config.yaml
num_hidden_layers: 11
rope_theta: 68100.0
init: "normal"
learning_rate: 0.00196
beta1: 0.95
beta2: 0.99
final_lr_fraction: 0.02
max_seq_len: 512
Each number is 200 + 30 x the weight over its row's rms, rounded and kept within 0 to 999. Layers, rows and columns count from 0. The size before them is the row's rms in percent of the matrix's.

# down: layer 2 MLP down (transposed), 640x192, rms 0.0796, rows 283-288, columns 0-191
# gate: layer 2 MLP gate, 640x192, rms 0.0878, rows 284-289, columns 0-191
# up: layer 2 MLP up, 640x192, rms 0.0822, rows 284-288, columns 0-191
down283,102,206,192,177,147,170,217,214,123,179,257,186,203,218,201,190,210,188,184,211,164,273,205,229,170,242,199,246,233,144,210,189,214,162,185,220,205,182,165,185,212,209,231,227,238,203,199,222,198,259,202,215,261,211,190,157,218,226,172,164,186,186,186,197,184,197,197,249,233,200,154,209,155,217,238,176,190,192,187,232,256,270,218,262,201,155,192,208,247,178,250,235,199,142,241,217,203,189,146,168,229,134,161,202,157,229,231,201,201,224,227,204,167,229,214,183,159,182,174,181,243,206,202,211,208,192,183,199,204,166,241,194,169,137,211,180,170,237,232,142,238,168,204,194,197,251,247,203,192,245,188,148,223,205,173,158,124,220,180,181,249,227,193,166,180,221,192,184,213,235,186,204,212,198,184,207,170,183,250,157,183,221,224,184,214,181,209,144,223,227,212,220,216
gate284,094,196,189,202,191,244,176,223,244,182,162,147,172,180,194,168,195,166,181,193,219,253,153,214,228,176,140,208,203,169,192,213,195,270,197,162,160,217,244,166,135,173,181,220,175,203,213,188,199,227,190,209,205,157,135,224,226,188,187,194,203,152,210,207,201,184,232,158,163,207,235,235,227,158,144,224,209,204,148,242,191,227,218,146,99,161,188,180,215,177,206,215,251,205,207,179,153,205,220,187,227,197,230,151,229,180,204,176,173,220,260,169,239,181,227,207,241,183,174,184,207,214,205,220,257,195,174,187,182,206,217,211,172,162,198,188,225,199,204,220,187,197,245,176,164,266,138,193,184,188,220,209,205,184,169,193,168,157,158,211,199,232,212,239,216,209,170,244,226,210,223,147,173,177,201,236,196,135,229,145,192,231,181,148,252,242,242,197,181,211,199,191,174
up284,097,225,186,176,181,201,231,166,204,224,207,167,255,200,172,181,225,285,254,222,155,228,233,224,151,227,236,185,236,207,179,292,200,186,207,223,184,176,190,224,260,260,208,175,275,280,220,173,190,190,207,225,208,188,222,191,224,221,206,231,227,213,217,215,184,240,192,194,152,268,215,218,209,208,137,165,181,200,185,297,241,200,201,214,211,193,121,202,152,211,200,198,243,183,157,191,217,164,196,196,201,226,204,200,156,163,234,219,200,198,223,207,222,161,178,167,180,160,226,221,155,215,193,224,160,211,172,202,194,202,157,157,167,245,194,144,187,196,194,134,207,130,202,195,219,154,200,163,185,164,197,189,210,243,171,222,198,172,189,161,210,195,203,221,178,242,211,219,227,217,216,203,178,234,203,208,223,187,204,225,216,180,192,188,162,223,196,201,219,200,253,187,198
down284,096,237,205,217,199,190,136,203,266,155,229,171,163,223,164,174,221,184,199,220,243,182,183,179,227,169,247,201,199,174,178,253,184,192,220,231,225,209,224,191,192,207,198,203,217,209,213,203,189,177,211,184,212,252,163,187,161,244,258,214,222,219,222,218,216,197,206,150,169,228,207,276,210,214,116,228,154,213,122,209,222,196,185,148,210,194,200,197,199,149,221,199,248,216,183,188,178,212,196,198,156,151,238,202,218,210,158,194,195,206,228,214,219,220,182,169,209,153,223,188,246,205,238,182,195,201,166,242,199,245,200,206,199,241,197,125,242,220,189,201,235,151,226,224,154,196,191,195,221,206,250,160,212,170,234,168,166,185,285,159,239,222,176,233,220,144,162,200,210,203,202,212,136,133,187,250,136,203,217,217,220,220,206,239,196,185,195,181,171,234,227,200,190
gate285,097,225,232,200,221,259,213,208,193,153,186,164,194,196,262,146,217,202,120,124,171,164,251,179,149,228,155,220,196,159,207,253,161,222,159,243,208,182,197,236,190,197,183,264,238,234,173,194,184,210,179,177,208,212,199,208,228,262,191,229,209,201,199,211,197,223,149,234,228,191,178,180,157,157,213,217,259,187,165,210,233,172,193,187,210,167,186,178,190,226,184,178,209,172,184,205,208,233,159,197,178,199,193,188,159,177,222,234,217,201,185,205,197,239,204,205,168,195,220,203,232,171,186,214,241,180,208,250,164,226,165,167,265,225,164,135,266,212,234,252,220,233,150,210,138,162,188,186,197,198,218,150,192,173,170,208,188,155,182,203,235,211,199,230,140,249,228,198,182,190,212,245,174,192,181,201,207,176,183,213,197,166,240,177,218,195,226,191,189,221,184,214,285
up285,099,215,194,201,238,210,192,217,230,204,166,222,166,170,151,205,197,227,243,177,204,203,175,212,187,187,149,240,200,176,166,166,227,188,243,183,177,252,184,234,203,210,271,216,157,177,202,165,221,191,164,246,207,150,196,180,199,241,221,209,244,218,242,194,250,226,169,191,221,167,143,192,197,138,210,191,223,257,203,181,184,204,186,230,137,201,194,214,167,214,215,284,230,171,244,169,175,170,188,220,191,188,158,165,236,236,199,207,180,197,231,189,231,226,214,223,219,179,145,186,187,257,156,178,201,198,206,163,245,197,153,160,218,210,237,163,211,200,203,221,215,225,226,226,201,186,225,280,213,211,142,208,213,207,260,126,173,162,188,248,200,155,196,185,211,179,187,182,201,209,218,162,208,151,259,202,223,214,247,136,176,170,196,228,229,158,205,184,189,160,172,178,182
down285,100,264,217,201,177,217,191,200,224,174,204,191,218,198,188,205,207,227,183,219,227,194,222,187,224,172,216,218,230,188,205,153,225,203,195,212,139,199,227,205,189,204,194,237,204,187,203,268,178,240,253,224,203,204,191,190,234,171,199,201,215,232,211,222,221,202,196,188,216,237,186,219,211,236,141,204,210,187,189,157,233,209,189,169,213,147,255,202,186,190,189,130,172,147,210,204,191,170,201,179,220,128,227,168,231,242,195,162,224,229,170,234,246,211,244,187,216,203,141,195,217,193,222,148,178,181,182,199,176,167,203,199,177,212,201,192,204,227,169,177,208,220,182,186,181,203,197,215,190,228,244,172,184,222,176,205,267,229,39,224,149,174,262,156,197,188,173,256,158,200,186,133,194,180,207,186,141,193,184,215,196,248,230,235,186,152,159,163,173,172,219,205,168
gate286,100,220,209,196,192,214,225,163,170,283,235,178,210,177,204,207,253,169,173,253,193,274,206,208,199,214,194,168,234,247,207,206,217,260,212,135,237,255,234,240,190,186,223,190,193,219,194,175,172,196,247,288,182,205,206,192,232,204,191,196,194,196,200,183,198,197,193,165,215,210,169,226,205,225,170,220,179,184,174,196,234,190,232,203,168,214,184,190,212,219,223,178,251,179,223,200,186,192,203,240,183,201,154,203,224,189,216,221,235,198,234,138,241,197,148,180,152,173,161,186,155,268,211,266,193,192,218,181,172,203,221,259,168,198,201,182,244,164,198,200,194,199,241,208,174,176,168,160,175,217,219,231,234,204,245,230,207,184,134,132,228,252,178,177,271,215,223,228,217,223,171,217,231,173,133,226,171,228,183,169,232,187,180,198,149,170,188,247,180,192,227,181,168
up286,097,234,196,244,198,191,171,195,206,192,202,194,185,225,186,182,196,199,196,148,245,163,211,153,225,242,206,207,220,159,176,221,214,174,195,221,173,171,218,171,195,229,210,199,204,199,232,218,175,202,187,213,194,188,227,245,177,260,148,159,144,209,141,242,211,130,164,185,169,186,253,190,203,180,225,156,134,201,188,194,212,209,212,190,225,160,178,216,189,190,229,190,193,213,147,213,229,231,228,189,204,179,181,254,213,170,206,162,192,213,173,180,224,193,178,185,199,207,252,209,186,209,177,211,213,281,227,224,164,179,184,235,161,148,189,172,208,214,260,174,258,168,214,251,228,157,176,153,262,177,228,155,234,129,189,219,213,194,223,262,219,163,235,205,201,195,242,205,227,176,217,259,201,256,207,174,187,192,175,223,192,226,221,189,188,104,182,194,210,168,189,152,253
down286,095,188,165,152,195,209,215,130,207,189,201,138,177,203,197,136,174,148,226,223,236,210,201,196,213,180,229,165,254,256,196,168,212,206,163,180,259,215,174,218,194,191,215,260,189,230,241,206,256,219,231,198,217,172,182,218,221,226,153,173,204,218,218,212,246,158,199,199,194,162,203,192,208,189,221,170,206,174,180,193,203,244,183,182,180,177,179,207,247,247,238,198,207,250,145,200,215,204,242,209,196,301,220,204,176,154,165,177,201,241,206,245,172,219,196,176,221,189,226,201,139,188,214,232,179,225,192,201,181,183,213,219,134,181,207,231,220,210,210,239,191,263,196,173,230,218,268,230,137,145,185,196,204,193,234,197,159,205,121,228,200,215,197,215,219,184,220,244,183,178,193,216,195,195,220,174,200,197,190,197,253,229,177,239,170,175,171,218,189,257,194,161,268
gate287,102,244,245,242,188,138,181,195,207,199,175,203,199,241,216,182,229,177,218,223,216,215,187,160,189,210,221,150,250,178,156,203,155,283,188,177,176,201,292,261,218,210,139,205,197,151,223,173,178,246,231,167,214,236,165,221,256,171,234,202,191,184,198,226,225,202,157,198,220,183,208,158,232,237,173,204,198,177,193,145,173,239,216,176,199,184,197,177,153,220,139,163,143,182,150,164,179,244,194,169,154,189,180,215,229,201,134,199,210,189,175,198,193,227,190,177,239,238,240,263,182,211,209,196,192,216,191,156,233,262,179,212,208,199,175,195,185,157,205,165,132,203,170,233,166,170,222,217,206,176,199,281,198,153,196,221,206,213,213,205,203,173,209,198,223,223,219,173,195,208,186,226,204,183,194,187,215,199,198,225,257,211,208,188,219,272,188,187,194,210,183,253,209
up287,102,160,200,179,164,160,185,195,166,217,220,177,253,199,196,198,183,207,267,196,208,189,184,216,233,212,201,229,236,145,179,136,176,226,159,188,173,193,179,228,165,267,200,215,245,169,204,226,130,121,212,199,249,157,244,211,219,194,207,167,257,254,185,204,195,163,202,178,192,177,197,211,154,172,196,131,180,237,237,197,237,194,232,174,231,189,177,202,176,179,250,178,256,205,166,194,213,143,231,238,221,263,234,177,196,187,221,221,204,211,166,178,249,200,189,183,165,234,205,162,208,205,165,209,229,184,139,244,167,198,158,169,231,173,226,194,239,211,193,177,191,213,237,221,224,221,187,212,215,182,188,274,215,231,249,210,208,189,209,146,231,184,188,195,228,194,232,190,197,178,213,187,171,176,192,169,224,192,225,194,213,216,268,156,212,198,184,224,248,238,131,185,186
down287,103,237,221,211,196,192,176,185,216,255,197,175,163,241,222,148,226,215,161,244,207,202,208,123,189,147,159,231,249,196,237,199,225,181,195,200,183,193,179,209,233,192,243,233,243,165,180,226,198,188,201,241,197,233,204,181,219,226,211,194,190,158,219,205,169,148,218,178,196,170,124,255,219,249,183,253,217,158,216,182,188,212,242,167,195,202,218,193,193,184,176,257,212,256,218,191,212,214,251,234,155,162,183,153,240,203,198,185,156,242,204,162,206,192,219,194,164,250,234,203,180,161,250,224,217,254,203,176,241,226,212,162,224,189,202,237,168,176,237,194,215,236,175,177,152,210,232,221,232,192,184,158,253,164,208,186,194,239,206,148,225,229,219,170,265,186,143,213,156,264,210,245,166,191,136,168,221,205,166,201,186,216,199,204,202,198,167,152,195,197,193,210,210
gate288,100,168,171,210,218,169,209,173,232,168,230,111,186,207,162,196,274,263,178,204,173,178,186,169,204,195,202,222,222,194,173,197,181,219,168,149,152,191,171,174,120,245,205,234,220,177,187,163,150,222,199,148,209,230,174,214,233,221,165,224,223,212,203,222,200,211,199,215,199,207,175,232,270,202,231,250,180,201,192,190,175,253,197,177,229,227,191,255,211,228,229,174,230,193,210,207,231,220,241,176,170,228,249,157,213,204,239,158,200,200,208,177,173,217,226,270,226,183,192,218,261,246,194,179,201,227,203,245,239,202,201,168,182,180,210,192,206,169,176,196,229,212,149,172,211,226,212,191,185,217,184,180,224,209,197,150,230,221,150,223,210,192,158,183,295,207,201,206,231,166,215,255,166,155,183,189,228,168,178,201,190,228,176,195,293,227,201,185,221,186,182,219,157
up288,103,224,218,218,168,176,178,215,192,167,195,170,164,268,166,215,237,196,162,188,163,214,223,171,162,220,212,199,226,201,202,198,272,205,184,243,179,169,222,192,240,238,187,145,218,228,236,231,229,211,168,205,220,204,148,217,204,243,186,206,263,233,254,192,203,250,163,200,153,179,199,213,195,249,194,226,117,212,170,215,152,202,197,203,223,200,118,235,147,175,193,214,184,204,207,184,200,193,177,185,188,143,198,229,167,211,220,172,255,239,196,194,172,177,267,196,213,215,174,190,182,217,240,196,163,203,156,236,226,181,191,238,237,170,165,213,189,144,170,140,220,197,176,211,212,149,164,209,214,234,212,256,217,171,206,211,206,200,196,224,167,184,221,173,223,191,229,187,149,200,201,235,179,212,214,217,195,290,223,218,225,214,250,191,216,258,154,237,164,199,184,196,249
down288,102,206,150,187,181,155,141,259,164,224,203,212,223,206,158,206,221,194,189,239,190,188,162,179,227,206,228,172,196,177,207,181,228,228,206,141,188,205,183,179,200,173,218,200,171,166,180,213,210,218,221,188,154,191,181,223,183,225,262,194,229,194,197,209,214,228,192,229,169,240,222,215,210,261,175,141,197,214,168,224,160,219,206,158,189,228,197,181,223,223,175,188,149,197,207,205,233,203,177,180,169,177,176,203,239,164,254,208,175,201,235,153,174,223,213,204,163,234,216,195,218,224,196,178,180,200,152,167,267,203,181,230,234,169,185,232,201,210,188,189,175,187,169,224,166,238,153,181,240,153,158,205,237,206,230,191,152,228,238,134,221,285,197,235,163,225,216,148,161,191,226,203,131,154,221,227,170,208,112,177,198,213,226,171,199,168,265,191,188,184,237,233,267
gate289,103,222,199,223,204,194,147,176,265,230,196,212,211,216,229,212,157,188,199,186,187,226,187,194,203,153,169,239,136,143,211,158,232,246,190,197,220,227,195,208,216,103,200,233,159,231,206,191,205,193,156,203,203,181,260,203,233,193,232,163,247,146,173,182,224,182,164,169,160,222,226,242,145,114,214,183,226,188,180,246,222,211,213,188,210,166,222,162,248,188,230,212,179,192,220,200,190,197,232,200,198,207,199,197,220,202,188,188,225,223,232,149,227,197,145,109,202,222,170,231,171,182,196,199,180,170,197,149,202,209,204,180,166,199,237,171,268,194,161,231,195,222,204,201,189,267,161,200,167,207,153,236,218,184,160,218,203,208,186,198,220,202,188,251,236,150,192,239,182,228,232,237,224,193,188,207,166,126,225,185,242,182,206,178,233,210,236,159,199,199,237,175,202